{"num_hidden_layers": 12, "num_attention_heads": 2, "num_key_value_heads": 2, "head_dim": 32, "norm": "rmsnorm", "norm_eps": 1e-05, "bias": "none", "init_std_qkv": 0.0559, "lr_mult_o": 0.609, "beta1": 0.95, "schedule": "wsd", "final_lr_fraction": 0.0, "train_tokens": 87930000, "dataset": "wikipedia_en"}
Each number is 500 + 25 x the weight over its row's rms, rounded and kept within 0 to 999. Layers, rows and columns count from 0. Numbers have three digits each. The size before them is the row's rms in percent of the matrix's.

# q: layer 4 attention query, 64x64, rms 0.218, rows 0-63, columns 32-63
# k: layer 4 attention key, 64x64, rms 0.216, rows 0-63, columns 32-63
# v: layer 4 attention value, 64x64, rms 0.209, rows 0-63, columns 32-63
# o: layer 4 attention output (transposed), 64x64, rms 0.139, rows 0-63, columns 32-63
# up: layer 4 MLP up, 256x64, rms 0.233, rows 0-51, columns 32-63
# down: layer 4 MLP down (transposed), 256x64, rms 0.223, rows 0-51, columns 32-63
q0 085:503476523493477520504522527505523479550501511476507498559508466499501498507500508505499467536465
k0 093:497525457512521488473473483539528473489534505473540487516474525505536538491498510493552464483500
q1 095:492521420439505484527515514490481507489485499511494479505515479503485497516496476493495564492508
k1 093:499493525537462557489520518487482515546516506534505497451506462528518482497539472513482507515511
q2 093:529537543515532502526518471547485510474474479514517496535527498518485527496503486492470499535472
k2 088:482535506479495500498515457492487488486470488462469444492525505475477494456464521474535528514502
q3 107:484483487456458536496505542469532519565490523493496471505517480469526494501512498543505490487546
k3 113:522467480494479520495488536497511486529504554521495486492491482534523527543552500537493495510514
q4 110:461537509478510457496546490485512519483496465506505486531503495495466465448488514474487532473499
k4 076:469473495458508553486502509491515514540500555486516520499502508484516498507507512574520466480487
q5 113:464499471489508497526537505481501534492464517519477490471531464459490447508528477502488527486521
k5 131:486494472505480510499507515473512533550492519520500496462521457494513471518550486511477532507532
q6 102:502483483553484497523492488504440516481460491530547523465479507529499498470501457494475485539483
k6 082:546476501520483488492507525515501519483497462552504493496509473528505481548523507470447526511499
q7 105:497523514525564479483514508503543490485489483509558479514522475514508517505520508530490472517503
k7 101:516482476507484487546475541565525474473495494463519525471509505528460514531512528485512516501536
q8 083:511506455481506493542531500482461509509493463516476485549510465520481474528508467469503548464492
k8 084:509491487461529526527500486511520494492492510482539557496509518544560530464504484511534465532491
q9 092:530512480544529489491456464519463485483544502494507493500509511484493552477512519486513503514513
k9 076:489518542492502511467506510469493479505483501542468484517490475506465483568472504529501532489491
q10 120:510507524539510500476468500524511473521522506503511515497467498526486555502517503511526442513491
k10 112:500520497502508447508468473532506489448492453478498534516505544465514520504482512450509514492472
q11 122:497512451482522488504536511464501543504481496523510502485498477498482470480503475496476555506521
k11 087:492453508465495510482513534483503482579504525519480490504511497484532493519525490555492487529497
q12 138:497515507517512474473492486549469466473503504484523515501501514525480512468480530473535484519456
k12 155:505529501527508471491480458550496485461515453487515533520494524490461495480457516461538509513481
q13 119:476511491479511499494553493501463534494477493494516542496472511465505446468474438463478515516505
k13 098:478516523546492503463496510538450516480512472523498505501502504533447459494497512440474508498491
q14 109:495496530539476512441468487499542501553498478550501509487475476518483533515494496503515511508493
k14 121:502474499480511500508478531477567491519480475508503532532491463491515516523486483556490506455480
q15 079:526496489469522485523537489506500508468496507481462477493538545508522476517513510497547517497496
k15 093:446510465494481486544496507463441532507508504483491504477533525497519490470533485501481510491532
q16 089:515471427514480520495536501522457497508505525532502491454497523508491493514527472483515516528489
k16 116:474469505457506522514491517493481530502461455523457498531538470469505457495481486522480492491506
q17 105:531457494537487525519486523498480496519547496532551485456495504546513503501502439532478479499487
k17 098:564476519488534464484533524502498513475461517563477503512480506508492474528526498468488481524518
q18 077:521496514457472510462515512520483479484488518508471488457446522534510469540505538499523512557504
k18 098:491493500491517492520556490479489508470432497542459469531473513494495498497481463447518500463472
q19 104:535519508519526466575490464487497492472492483521501534501543464560490502484559487497498500505490
k19 089:499506474481511478516485491451555478539508454537487547478532512500514506486511513503438518520508
q20 089:489469498558485519503476481479479477498506499528486480488519530460502488505518504507534546485513
k20 097:511478539513485479500465480551483538504562507470506488487541491535490543516508498546503473516516
q21 094:504491496521486535499537536521501509539534501504475416513506513498502527496490494496539521479498
k21 100:507457485486499466521507511518484529501523537485515490511488474471504498542538469529516505484469
q22 082:531513522507498532495492522512521471471529498493506438498539465504506468501497545515510495462497
k22 086:505479472549542473523476495512513514495481551511505546503501509483492496511510533485556486530521
q23 080:465493533525502487477490502499551476502552487500511467497514520502517526511482545526532513440498
k23 074:513512479497525521534501500471523507494528503450519531517493494455497505518483486583522466470522
q24 097:535523483512498493470536482536473549488499498478502507507504466479493539518512515475523516495500
k24 074:466507517505472501522499477488492492501514487479504509475479512492557524540471464499476479457477
q25 106:495516467518493498501479480486479508504506479521486526485514509495452471500510479479507533548505
k25 085:501478517492469501465535487506522506519479450518472508512532457564499509489503518509499508520504
q26 080:456531520517522479504520482486490479514471520527507546483459503500506501483515475495490508536518
k26 087:487505493466524515512490524469512495497498454528489505513521508516432497485506474474456553458490
q27 081:509486542504454494544510524501470513472493488477501484518472509519483483464511517518478505500506
k27 099:514529529524507494510527458509474498459531512511533474475446505515531527519540515457510481485483
q28 093:473518564493492515458438509489542499527533479482504493544503477472492514500475534529496489466501
k28 123:529514509533515498464495473511543479508521547466523530526474528528509549515475525513532466517495
q29 094:492505534454505497507446503474503522512539470523467474508480495514497508502475516514475511493524
k29 082:523509496515538540517532478503529467524490519535493501532492514497473518469437499511533480509499
q30 088:476491473544494517516488482481473492521469500517502567496490531493514483456465452477494489526518
k30 079:484483520499491523492480518520498493511492454526485492502521467537491472457551516532453532477505
q31 091:534512490509530499452555517556533512516508499482530508489497456500492517525494489483499461500478
k31 102:485506481486489476485491547462532518476458479522488525519485485466495464537503484475490505489495
v0 125:522553510518508486506487513513514477517544496516446492519506496484466505482496484499455519536449
o0 115:478506452474533502528533468523480482508524500494534495499521541496493482470502491513503500505488
v1 147:466552496496494520506476492534495516524488498502469468530503503465435513489485512510485532530478
o1 131:495544504500539517464486475512451528488529477466517481533482496545468478456495476512527493449493
v2 089:502483521492503467541502502509493461528491489532495501544538483492513504530496545505485498514502
o2 083:532468518494445486504504517479528489488484493484504454466518492502497489522485500477518493491540
v3 098:506551450482562495502489487496514498501508512524516511478538510512493522480522486514473467541480
o3 092:495504487551512506527541491529485551523512525500520542515463499515510504480510477517503509513485
v4 123:458524519491473531465464479493500510525482515482468469535464475464462478497473556504504521508512
o4 126:496523504492473527466485473488494499491500464448514459509515516530474502485521521507533504469490
v5 088:529533460492548497501499483498525518484537504507514514480520539516496523477523448511479466490460
o5 089:485533479529538508520509504538478554498517513526502565503459501504518516489501465509468508509457
v6 090:502455558500474494495516523483478484512510490493455512547473474492510476521474543493523526470507
o6 080:507482508477455508494486491458515435494490475486518442466525519495487509532500525491520499505508
v7 097:509521462472572484511521475506524471493525505499479521520555496494500527481522503501467463518468
o7 096:523491480542488506538537489516481543520474501516522522466461509521517501502497455487510494514468
v8 117:532525553527467532481523504505525470532527517524487465522458506503519508500515499494491492533493
o8 122:474510421476494474512528471511513488510482510523517502482522538446497485489489520489441520504483
v9 123:485503460519504474519515465532532471466484491459504506483547521459477517519492504507462525488478
o9 121:533466529474528498542481525532511535511479474515516495523486467530523490485492460468504455498529
v10 105:492459482518465486529496506502481525485465464490538495486534515487516491519483480506534523475525
o10 120:535490553489521492484454534495494473473520507507455496518514460519521510511484498493502475506539
v11 116:510457538546450492533514512498498486502456485519532489498495515510538487532500494490515509485540
o11 123:525494517447482457496475519482532451483492507508476479498535468470512479523485523467457504506557
v12 107:538526481484555523528525503489497513500518509518491487495520510502495499450520460515491458542466
o12 118:513521481561511498512540468531466498500529523501519529510458544510486536486492497515461505531444
v13 096:487455566534447487500505497481501482515509492497483500534495495482520485531482539489530528487516
o13 086:512512485434455482476460505458532446492486468484493461465543504492502493524495523492503510491509
v14 113:513458506540467485508527512483488518470526478476520507487493524500521494519484469488523528456504
o14 118:499498518465542495511456525501500464488520488542466520505525481497528514516495502504492489518506
v15 081:506491447513488531500502473511511555471479503478549472461485533508483493483513458502523499489498
o15 077:489528510531551500491484501536469536486516501512480554540488488522505506472490492505471494493471
v16 114:493498492511471532501507469492492545526446502499531464490477506466472460479495509495529513532523
o16 109:531536514516493496458493489501494493479529486466499515552487497545477517473495526514482500476483
v17 104:476497545512499530476464511498511464535482505524488490522484470489525505518489541503498490498515
o17 094:505498475484452501497498500457538483508476495478510454465514500464484505544515526469507519491528
v18 109:483500502509454504461505460484522508514460513483508494502466504466460449493478553493521537521515
o18 125:528492496485460494471484483495531479494503466465515508532515499554489501462517527513505502466499
v19 105:498486530503525521533470555509461526516486463537513486513529483516539506503500469499536488493525
o19 119:513515504535498485491483517464491460460510545498461457486516487492497519542480513510502496517538
v20 092:510507486513496538495520498483503546499477509507534480453494521493485487453504441506510491534513
o20 090:503546486522535482476499482525474491495537513503489549540485514507491515469499500524461512495461
v21 104:492456513490503498499497513497489481502467492501491513522479462521515487538485559493514491471501
o21 097:528459531513439512504502514451538492483468480482508452464509480504493517549503520467515497490532
v22 111:508493464529504488528538483508528500472531500443507505489519547482508510493493457496477511458475
o22 109:519498486483554495537479491554463524497493490546493540526499520512534511486506462495459490537465
v23 096:498526523492524479517483501534514437514509504527464510554529482507498537511518526488465490514468
o23 092:489463463494485479536519489484509520516451512496515471460510498483508467509506479478513498495525
v24 127:481501501489471511443484465495537491515457529487529500498469497480489489528499556494515506506530
o24 120:497496496477449495485499498478551527500466479488499505505502474501510485489526518496510521477510
v25 091:503464460480494509505520487469494565477492509462533515469470519509496473473510482500552485477521
o25 086:497532536532510511466488505512476519483517495508475549521477499528504517477497498523493504504457
v26 101:538483548543482500496528525486518467527522490532470487525465476511499496524493517500489511512463
o26 090:501478480496486488532522481478512449487509477503533472468537520474495504520494523469468508507508
v27 117:532487483519512496526522476511507497519448501510567481464502499475495489510529494507494466551515
o27 118:554504557520465501494538530495541502485528504485518506524476465510479514500468531462475496483522
v28 100:513438540514461503507515533489477497501497481490472505526461480518525468525478517490526511462508
o28 095:510472525481467507489488499459514436472492484491490449469536507474489512540496533485497491513518
v29 104:494480528544440498504517505504492514500478479485506480502494511475487460511469498495520546491506
o29 097:528502508451516488484465508494506440472530478494491491531517497521495506485495519515490486496513
v30 100:485493536505510484465486496490491480519535517522468501524467462512484500512504535476475494494470
o30 096:466487499506480519506514482473508493510505469475521468468510508508477502541517514484542513485488
v31 108:506529475484557494516490520525512467493540508516492517491532508524518558496526463505464470495477
o31 116:462490467514532496542526501522487543526478536541497516474490503467521488510503458488502506525502
q32 079:506524511458516476492539533534466481512479478505498544534487472453506516485526515458493506517508
k32 081:451529506510456484560461490490526492522508465549500493478500458461501497510504494519496490475460
q33 097:532493510512518460535535515449556512518493521497527499562507478530542503560518500511465466471469
k33 134:474533508490470496500492467536479515482524484505517467454522549429470505463492446481525533509513
q34 087:526481501486512513532498541508523492455497477518477503517457481546549517521504488481497478458488
k34 110:485512551524489487461474451531480535483501469527489500457523485483483475482498501473527522530528
q35 108:500497528520529429469519473484460476483495468499520532490478521502462508459498508483543506523499
k35 104:504500525530521480494536453501474525451482472504499488480523507520489472460491509457495501525519
q36 136:473529495490531546517466505531511525498525524495480459514518540442520500508450516528468482483457
k36 108:479495482453517542520455567498501493502508542505495508507453503489523544515513507487474498467519
q37 101:541505527499513495511460490538520510493491481506545493486540529493498495519488494507512470514476
k37 131:512496530514499469449510478542497480478511462476542488513499544502449515470473513474519483529448
q38 090:541487472465502521514513549517470492464508518491518443520468524496515530506480453458519483497494
k38 118:496483467507482489505553510496488530488449506527474485498559447510503475517527468494543511508492
q39 088:438489531496544477479455494477514518498501518520479494455519517476486493482469505520495497496491
k39 118:483508538503495478486491498512528488511536484453498495528504508491503513500467569504492485501459
q40 080:493521484497468446445525462522508489496522487521514496496538488471492475472529460474525515474548
k40 100:527497504476537489509499518469510509525474478537457526499511431477494485540502529517499515529471
q41 090:489514494469517534489469544499517515507501555506500475516500524446496514524480524564516487493508
k41 090:487535515527448476511486487498485500468547492533475467467499539451469527482497508501503503487452
q42 127:471520484457501543534495522491520516500505560491482459498508530489543520519490505522462487469459
k42 076:489528550492496531453488523485513521542519504482488450464507473439508503562516507552498504484485
q43 124:522476509493513480482499505503473484478525479508515552501467493551495506498524475471514496491519
k43 088:504510507562513482475539426501492518503491445510497505467568473519488475517498499514517520526495
q44 138:498505529533518457490499486517482467487507466459523521535503525508477520461475527485552470510458
k44 139:512507503549492459501530483505458488467498450512514499489497512496461487451477512480508498523482
q45 156:540482506534487455492518484493478466479499462476515522503492500521473509499516510471560498521493
k45 107:516519484528489470475537442550488517485474474513530490471524528513484507483493477494504495554488
q46 140:514470511549461451466556458478521496549474497511516515493513461523480470525546512512504535513537
k46 096:505536491480498530504464480471527488494540503471523502477472547496508537505511487534470499500534
q47 083:508470499519478449467525467467492453535477493493509542527543501492481506468506525512482501550502
k47 078:534482496529474486487477449541509473496480513476478530479483506518535472499494495492506496538514
q48 078:495506497480521553472440511511527508544506507539505492498557493524489501529485523518510490528517
k48 082:512519508477515525459469525539510462493518508442523510524475507509467543515467537482503473511474
q49 100:520489499497483565505496526501459465499522516529525441486471499505519479518511452495483492490543
k49 085:484517449475499538485497495551518510464531499491521509557516502502483522480492485494530498518489
q50 097:499477536552475482451500460460546500535516493511532514498514474513462472520522517518503500527518
k50 111:511561492493502549498499515569485493486550496469521510497491548518499554498495504514486503492499
q51 080:511508495485487538561489500539492510449458505434484476524473496499524531501509472501478487507478
k51 099:511496488533497497516519533492503486495469496564472480517508484468522483508506453454495526506472
q52 133:532468519560475437469550480465498499538488496506543521458511495520465474493530500503499508509514
k52 091:498511478499498523514466483517536527498541459506545502478499529493479524523515489547508500484518
q53 083:515516516523514494482502494475502497519521512474532529491514509509522492460496505511473483508511
k53 099:473519467517521584503501556560486530486527482554468530490480497486488518516488481502503508468483
q54 064:515461477460480466538532525488446476453467494480500477516466480489495500496530459452484485497451
k54 087:505472475516480466535547487504485484523492508533504465509524458523528473511527477488547515534542
q55 100:508505507546527477443484475517525506544485497497513513474546498496477496521521535536530507513524
k55 097:507530504504483505470469517533550459486517492498523511460477528519499520517492503508500487524458
q56 086:511507494481469493527523542493456487448503528496488458483479524496526502501489463468529490475491
k56 092:490464488484507464529539476472487545505454507510477464528540446508513464486526488507504490496539
q57 080:527464528520500513508535483495522511522464512502513469591478436512457474524528510480532499513466
k57 086:508541478537506503535528506452478503468523492509476476519534503492502509465505501498494502518547
q58 080:452505520490517538533490489499490468499540477512463501531483485506528478500526480470459498472483
k58 087:520517494490515541515476505526491472512597495505525489492459522479519533458484505494520502517524
q59 095:469502509520537512482452495471510491508533496530525528466494520486496505475447519547451477513489
k59 110:490515508489534523485477528544506529488511492452464533520500520498522502489475545495504506465516
q60 100:513492484479478481510509500521554516516487481513497497574524493502457509518506538517523494506479
k60 102:547497519503503481479540488485469483497445533489496490473509496508520477497525498469481501518527
q61 081:535508500470519535552509520508512486522460470496476493543516484504496486480485542511508476474487
k61 103:464486470522517536500500486486469522500448529523444509500512501489540480475478481468505518498572
q62 080:534470496505461480519532525478471502469474504480533467471459526516509496473492457467502484475496
k62 103:485481471499512501514528471486502567497456488540460491510544452486505471496528479511515525500533
q63 103:494466524534475461465507447466548502536477486513530530503531463510473473520526527516483508534511
k63 103:507545520489514546500483505536500474502556493448536511492475564503500567506480514500479500504499
v32 083:506476542527465505464490479467543523505498495504496449465510466485496444512503502492515506514519
o32 088:536502516478522486477510510480544461527540486503523559543518466513491513494538535513489520544524
v33 098:569512492516499511473541536523499498506537488477483504497503521444483545538485498518505508512482
o33 098:463510491500545537507491482528493489530537476518486510509534475482511516501542496504485542516486
v34 084:531514476499493513472518469498514525477487481506494474464578467499508458493500522514507497527517
o34 080:523461518534502516476474480482526505490519481518486570470511495543511491523504533513516506549493
v35 093:518476445490529468482504485510530467498494501470531565538508481515515545507530506493526496518478
o35 088:491518495515489468526488510478506534476476518472487483450508489484517526511481516478532471443497
v36 096:488533520469470507505523502561492462533530497497507482506521506508484578503478492519433455512469
o36 095:464516523485537534549499533510512535461512500488501439499523504495535518508467452519498450514503
v37 091:521492473511532498474497520475533505486476489459498514503498490456515479499512527490585532496545
o37 094:508474472537486469475511447453472487539481489502505527467494484506493536464511552454536527503506
v38 094:511533487515495474475500495474533459505504475527506531548466464518501510508489538489519553484503
o38 105:481467494522488446507516460472528472525488472476530501468536472514485493493548524478525520491505
v39 101:502503534546495499489486532453501517504488504526490492508423496495490471501503515466530549485510
o39 094:529488482488503477472520484512499441531513501502509527547493486469463492479542524492473546495504
v40 104:521495537469495516473545505542491492520517515461493460486525511445496512523448511532439444535502
o40 105:481506509496496551500490525505517522469527513528489477515516512491531556511474488519491476545486
v41 090:500446469480521477540478497471484510487472516507520533512493520548519518478536466469532474489485
o41 088:496535494496487488505504543506466540480468546488466495480467504475498493503456491492508485441498
v42 075:501498516519462495475498508479519475504501471533489479493482466487505477507484525477533543490519
o42 081:501464494527503471503514485469532454553516463512545538503539467529473510493545527496520526519526
v43 094:487500468493551488495498518466478528487465496503484546485512500456507471486492517493535521513533
o43 096:480485447544477516451471469499489482514480504528470510492483504517507467503520549487508532513466
v44 097:489523481490520483461491534515490469497495489544474551540488487497492512487496539493545533525444
o44 095:514492489517496474513474480492472486461478492485497489469503517521520537519506491507542493460483
v45 095:475510486453513482511474492500513465508468516498516529543482490565528519480483506488487519471515
o45 090:475485490504458451514516499458490525477449507472506458485519504490496489486463491465538486468512
v46 068:455478488463554480505490502482492523503469530472522556519507508497496477505475493500489462498522
o46 071:478522498500448510473497511502504527480469539502478473500474539491517491514452519493499462499486
v47 117:488508492462527495520491488468502488493469504489513522553476490564525502491509507487501524456528
o47 101:489474494521455442498546474473490523502449507470520477470502521496470476472470497456530486481510
v48 077:501475508514485501524483490504489536483486516466515474438499525509510522473548457502496468495488
o48 083:529543499473536523510495549515457519486511524496479488537472500479502495492462487494466483470510
v49 097:498482505503492514485483491469533514490459496457501494505469472515524483494518503480548539457549
o49 104:509473474520498449488540473444504485553488477482535526506521486500460496449515536453526519517537
v50 097:504511482514516509540489507444488537488470490510496539508458491544503476477534492476550553462529
o50 098:507470473527492479467530452501480478546487490500494532486476508481456425476526531486506544492512
v51 113:482482552482488514472499519550480497524506531506498458480518520463493508513453498508455445540476
o51 112:490527516468505551507468554510510510467526526511481464548508494483534546528471480538482473511496
v52 080:472528477480519482468469502553504470485529505527472519516505510462470519488459534490509504519451
o52 083:479489495505497503527465521503493512468473475498509473483517535548552537535493478515506464490458
v53 077:526507518540465505465514503479513524500506468525476474473522470462497472516490514492527545520505
o53 081:515484499504531509480494477492527448540536466515513553520525467530493490501557529516490537540512
v54 115:500495519511486491481503500530480484502524512545490481472534508449473495513467500515478464558461
o54 119:510520528468504549511444539535516494463532518517480485518496494515547541549492498551473477489477
v55 093:482459532492459519516512490524512505526495515462536457456558512455507494506527474518470450524507
o55 098:514540542471517511512494543493504526481530518497485493528499486502533535505470488528492451521517
v56 076:516474522539461477458469491482529476491500515484502450473455521474504505513514503473516525495522
o56 079:460481491487522493500522542474510449552522484497529506540549434504500543477539539479492525479528
v57 075:527520530545474538492512506453528515492517465520486465489485482495492441506500513502513554483520
o57 083:535482512502508486484514454499510457540522462512530548512502481520466484493553511502479541538518
v58 097:496458479453534533527530496506501490505490492494534510529538511525505495498502484519484439490492
o58 095:524537509514475511521521502492488564457480532499493502449469507487492527502433467494530465495510
v59 081:489512449481528492526500502535473498488486510508498542511519507530503558489499483508482463516459
o59 086:484518497494502528520467513526478545457478534480469452474485531481534479521455474501480457465466
v60 090:523502472511511514517505480457493542462500482502460510479519480490497439502503514509535545498533
o60 092:522458492530486511453500447514504483543505473522507559474486522523488450492535529507488540537484
v61 100:528548500494495525509527534537474518514530483519480489513490518507487548493491491520447507499482
o61 097:507485483509537539518512470526472514488507481526491505495498499481464477474516437504512531510487
v62 092:500512508504459480472487459491552508499458484469504468501492454520513498503523506494519534474531
o62 102:507473500504516458505531492435527477529503483465546512511541467521483492471520546470524507520526
v63 093:471500547506497475451488484496535457514490496484504484530471477477498496524485533499489521495510
o63 101:475485515502478456508508492457546472522499485468547473516545481529508536494529530483524480513524
up0 092:474506540513499504524468496482476491496479470527481552514503496513515551453505510475519485512526
down0 095:481537529471525518500543481464492494502469538513487470529459554522487505491501509452482474503502
up1 091:515495528544472463499477496536526501491500458487477485546541511486464544471480504493467488559488
down1 094:508518523507519515463514491490526447499520546489484537511540503453459526499494500468490543460486
up2 104:487479492503497483502518502515509469528499504518481526512472479480433523512447530474538488515461
down2 102:513478461527529530490549511496481512471534487511479508501545467490503444453492496495517498492519
up3 103:529545538538494497480498494523514519508513471485502479507507516511495483505480541481504504484475
down3 104:518544504513440482505507494474516534525457470485474455495481458491490490515500510512506480461479
up4 089:457504491476501504497471472471543477501509490490501497509525521513492540490479501507469450499496
down4 095:522510466490523515460525542530539506538527544475515488462497470531504505520502456515502514451484
up5 103:538502550504559472514530488545488495502468500524504507519465489530510506499492464478519506522444
down5 101:526570508528482505487496498525534495473473464513501522478529482484483529461503527499508497474556
up6 103:493486492473482460518488475511529437524498488488492491514501502520463588513515516502505508527494
down6 104:466468493482492483532485536477485549527471498548465494498464505508456496485558446476479505492478
up7 092:482489484483502523508514512535527533475482458525494487493444502490504564486486528470525520484500
down7 093:532495478541506506521513474463481542478496555525512518500498513505503533504546530518486538495458
up8 101:543453481482526508508443519496538479514488495502527514499513494492487507480506505512489456494467
down8 099:490467502503526524505551497486503495474478517501523466512480519525513461522503500489518514454499
up9 092:498542530496489507499543484483493488464495439453484483543500506476500488462454507527520500511534
down9 092:516525511512475518538559524471502493525536508440517491528529521464480498492532482527542517487543
up10 092:495505489496490521465508478477526482501524452505484515494508493492532470430468548473527474492474
down10 094:531493528486518512513512524487433514502478528508515521495509503497495444500497478495561501488507
up11 108:506495559500496484461438476474471517481524500455488505536497508511510480424498493463541479495488
down11 113:510504503528504502499458490514501459541491514549444471534483455488540509502499512499510512558500
up12 087:498548493514502514476440441507450503497526479485505479457542487482513475486491488509537473489531
down12 088:505488531504511516485474518517489544513457529511515517541451490459461465485514506503480481533503
up13 090:482499469465527503500492541472500471494491489513520533519513533494462531519484500456498495495475
down13 093:486466468504469555521525503542536505478491512490497481504495458486495504507510476498488489534503
up14 088:452496485484555488510514533510543517491510486500521469478475516446478497491501498461550453456517
down14 090:492506499523499479513511498523546547492492476525473527529538505490487524487476458471510488501502
up15 094:531463546494512522498461474496528516480486438451516526524455460500499534462507472476523451482510
down15 092:473464491487528501502511456453479516554482514483548499471508476487462486449553511536512476490467
up16 099:531492491445520461525511462483506499514556483499509508459492526537441512510488515512494495461474
down16 099:500423506447521483533533517496505548546477499494546522509520488517473512487541495501475494496522
up17 099:486515550516497504491498533484518478497495521521536504522538489536479544480509491524484491499493
down17 097:541540485534529531503507519464505478503488489520464491493486476533462519511542477484486500473493
up18 106:515536521530551529467437514500467491489540488504485474502481537512522563484503473490506505461467
down18 109:442523468475484540511502478540475512480482532536502512477472480485482477501479486482487513528476
up19 107:507511520536513451490504471510516503479484492499482488518464502509463514485444536476483464504486
down19 112:517559512540509484530535462463500512472525472520504501502447529542499497521504479506522459466522
up20 091:496519523482471517426475461493503521460553461489481461516461503462507505528493504545526476507510
down20 091:498474493511510535529496514504464521506538497500494514526442554531515501533508487463520508491495
up21 114:504516477512547485484481433492500475471532498489489526525488529488447491488425516472493504520480
down21 106:469467476520509501513472497508480482524480480483497519497534488527488507518500513488487515458499
up22 105:523501517469514470518494489545494492533483456500490481513486492490487521469507502483475482481502
down22 102:528473490551522439518522513464472503509513507508469499540495519523531482494507528469527508446475
up23 109:525558542498489518517501519497476472520499495499504516506512523506478504493476509522500480530467
down23 107:484535470479486496516520478488510488538490488525533484480488490492520537546494518519437484559495
up24 108:520546542502557516514501464507500467517550499487524506495498514539497503456478504493525498520523
down24 112:449480499512475495505520477489489531497504526542462496498522506503537531517502468523491551549503
up25 092:490476474533508516461477481522507508519553467498500493526490481496473475497469521489487475484475
down25 102:498499478494538515497481470477520536529529538539483561507515468479506486552495514485494496521467
up26 107:464526521521528498442496507518465493469504491511475503499452529476528522506501480496523508538458
down26 102:490495461544483504479498513524486487519473515560495447478507525505489502548471441503538543493526
up27 109:490528483522546510514461458538521483489534477504513487500527506469528505482472517507547482475482
down27 108:483518538492507507528484494506488545558483470523473471480524478509508538495495514534514522514536
up28 100:501507496529529486512495503524457489462517498536504506480493489481532526491512493517507455443479
down28 102:497493453457464511486501534508518497459539513513484495477509501483531528513511466498496493483510
up29 091:543521538500525503479488448490470499483526497472534534538443514541511515511495504485538510514516
down29 089:494474526521491475505485537512487526504472496514518424523524451508474467465502512525479518493495
up30 100:460468503509478506482481533543503514518489502482505517507482489496491498531485495512544466505495
down30 087:495526464497475541512514496508493464503469478469547497506527513507516525507469506486493514488504
up31 105:524467486524508485527524473501476458477528447501509502530531491521507541468505506511547505528477
down31 104:464494521564499489496516546513485550517562482497505513507515474520531483528468490543506512483521
up32 091:516481531517515483516497470505506482485505503457506504478494532529456508510493500448468483503520
down32 087:485473475505530474463517539463486487518504515522520480516460537459557492537478510488487489507494
up33 092:503491498519493473506494498504501443514521503518494498551494515507484488438447504456515491484462
down33 101:532467492536469531534495489475509478503510504524517512506491506461497498457510454479480497491514
up34 108:507516517525476447513470517520527477507537481507479532511517515543492528458511500472535519534479
down34 107:456522520505486462489517489468541524530492508494461519483517519510506515485531468485516506487437
up35 093:514462513521536512493490494527507502482488509498539480469524505544495494524477488467500470497535
down35 095:507508482528520479529494508539475491502473516529511461516513486494511468566495484442521457513499
up36 088:541511509501504516490508530530497481491458496506506492533451481537477496455471500472560479476494
down36 092:522499468490470471510495524466495552482515536521522490485488509490470465494503518515462524449531
up37 099:490488495483514515477485522533508464521530487503484499535467533460471502499525562516508524510505
down37 096:459481518523505488510480517482512507568495494469491487516459492530477506497544482507503515485508
up38 109:490505491484505472513492490486524504474487477480519501522493515512461507471503484474563487531493
down38 107:463496512450484508501490484534495514460514523510511531525484451549487453527486492449493525526500
up39 087:514488482504503494481475477510546505479529497467544499478474507464513508471502482480481427520468
down39 093:447512521490505516466496479497534487514514520482495516491531498468497517525493512542511476511465
up40 119:510496498468521468504493521525527473468480489501527491508542512494456508472509499462532494540474
down40 124:461442475459491438530535499490484501491493476558483500487484473502484466527505514536532470537471
up41 098:514461497530487459492512477532499508457493510492517511499476526541472512521469491465528466461498
down41 100:493447476517494488475511514530487549514475527495511462492522492529540481543480487479515509490494
up42 122:497536499489522522463473498536506495510549506495553548524487471564472503515497498514499495488491
down42 103:515519505516501508516472478468529518512470474550490446511471487514432497491493507531488490500531
up43 127:524513498532548514495478526516512485516541500493504573493456496543486500503486509534498494495468
down43 114:519527463468477487499464513513559477515495514533528489515464504510526513521501487521475496502492
up44 091:483486483505514456528532484503505469509508493504539494531531525539479518466502502521471493466478
down44 093:505479537506502462504494494499528498487505523490463520516569473478503483478478528552486515466494
up45 098:511501514489488529451491446480512523472568466515499482523441494505472504509467536468514514491499
down45 105:455502476481484526501485517472470583503486522503449517480498466535529502518524520517485478484514
up46 103:516502483527461510455459520506522493492481466473535495476531512484509519495458522499532460531519
down46 108:503531492490492494460511542505518501522525481463465498519482483510520490468499523540508500507499
up47 099:522533494451498497487512503521497491508515511502538532496498543498502533487503513492531515499499
down47 094:476502455518472488511483492499501483488486493481535509493514521468477558494529481555516490487520
up48 100:510475517483565468487481442502522495467514476463455461532490519520523493496456525487491497491506
down48 108:493507517506513460505504461470518468487462490456474505490514491507532533486490462505485486506478
up49 087:517453500518501524553510513560527496487514451527482534497448468509494536513479471486492484528459
down49 089:479501513463497457469477459490484496504509475473507495507496494478464504462492456490496502495491
up50 097:528506492505516499481500464504506479493484470502526537485490488498489509485507483495486499480420
down50 097:536448487519503498514499517477510512502467507521505436496512473474455523478530487509499530501526
up51 093:509517477557557548519489497517491486487537525492554510505508493523485567449500483496518497506501
down51 093:472467493474475488500476496499500526492520507522497482517536475476543459514541539489529526515537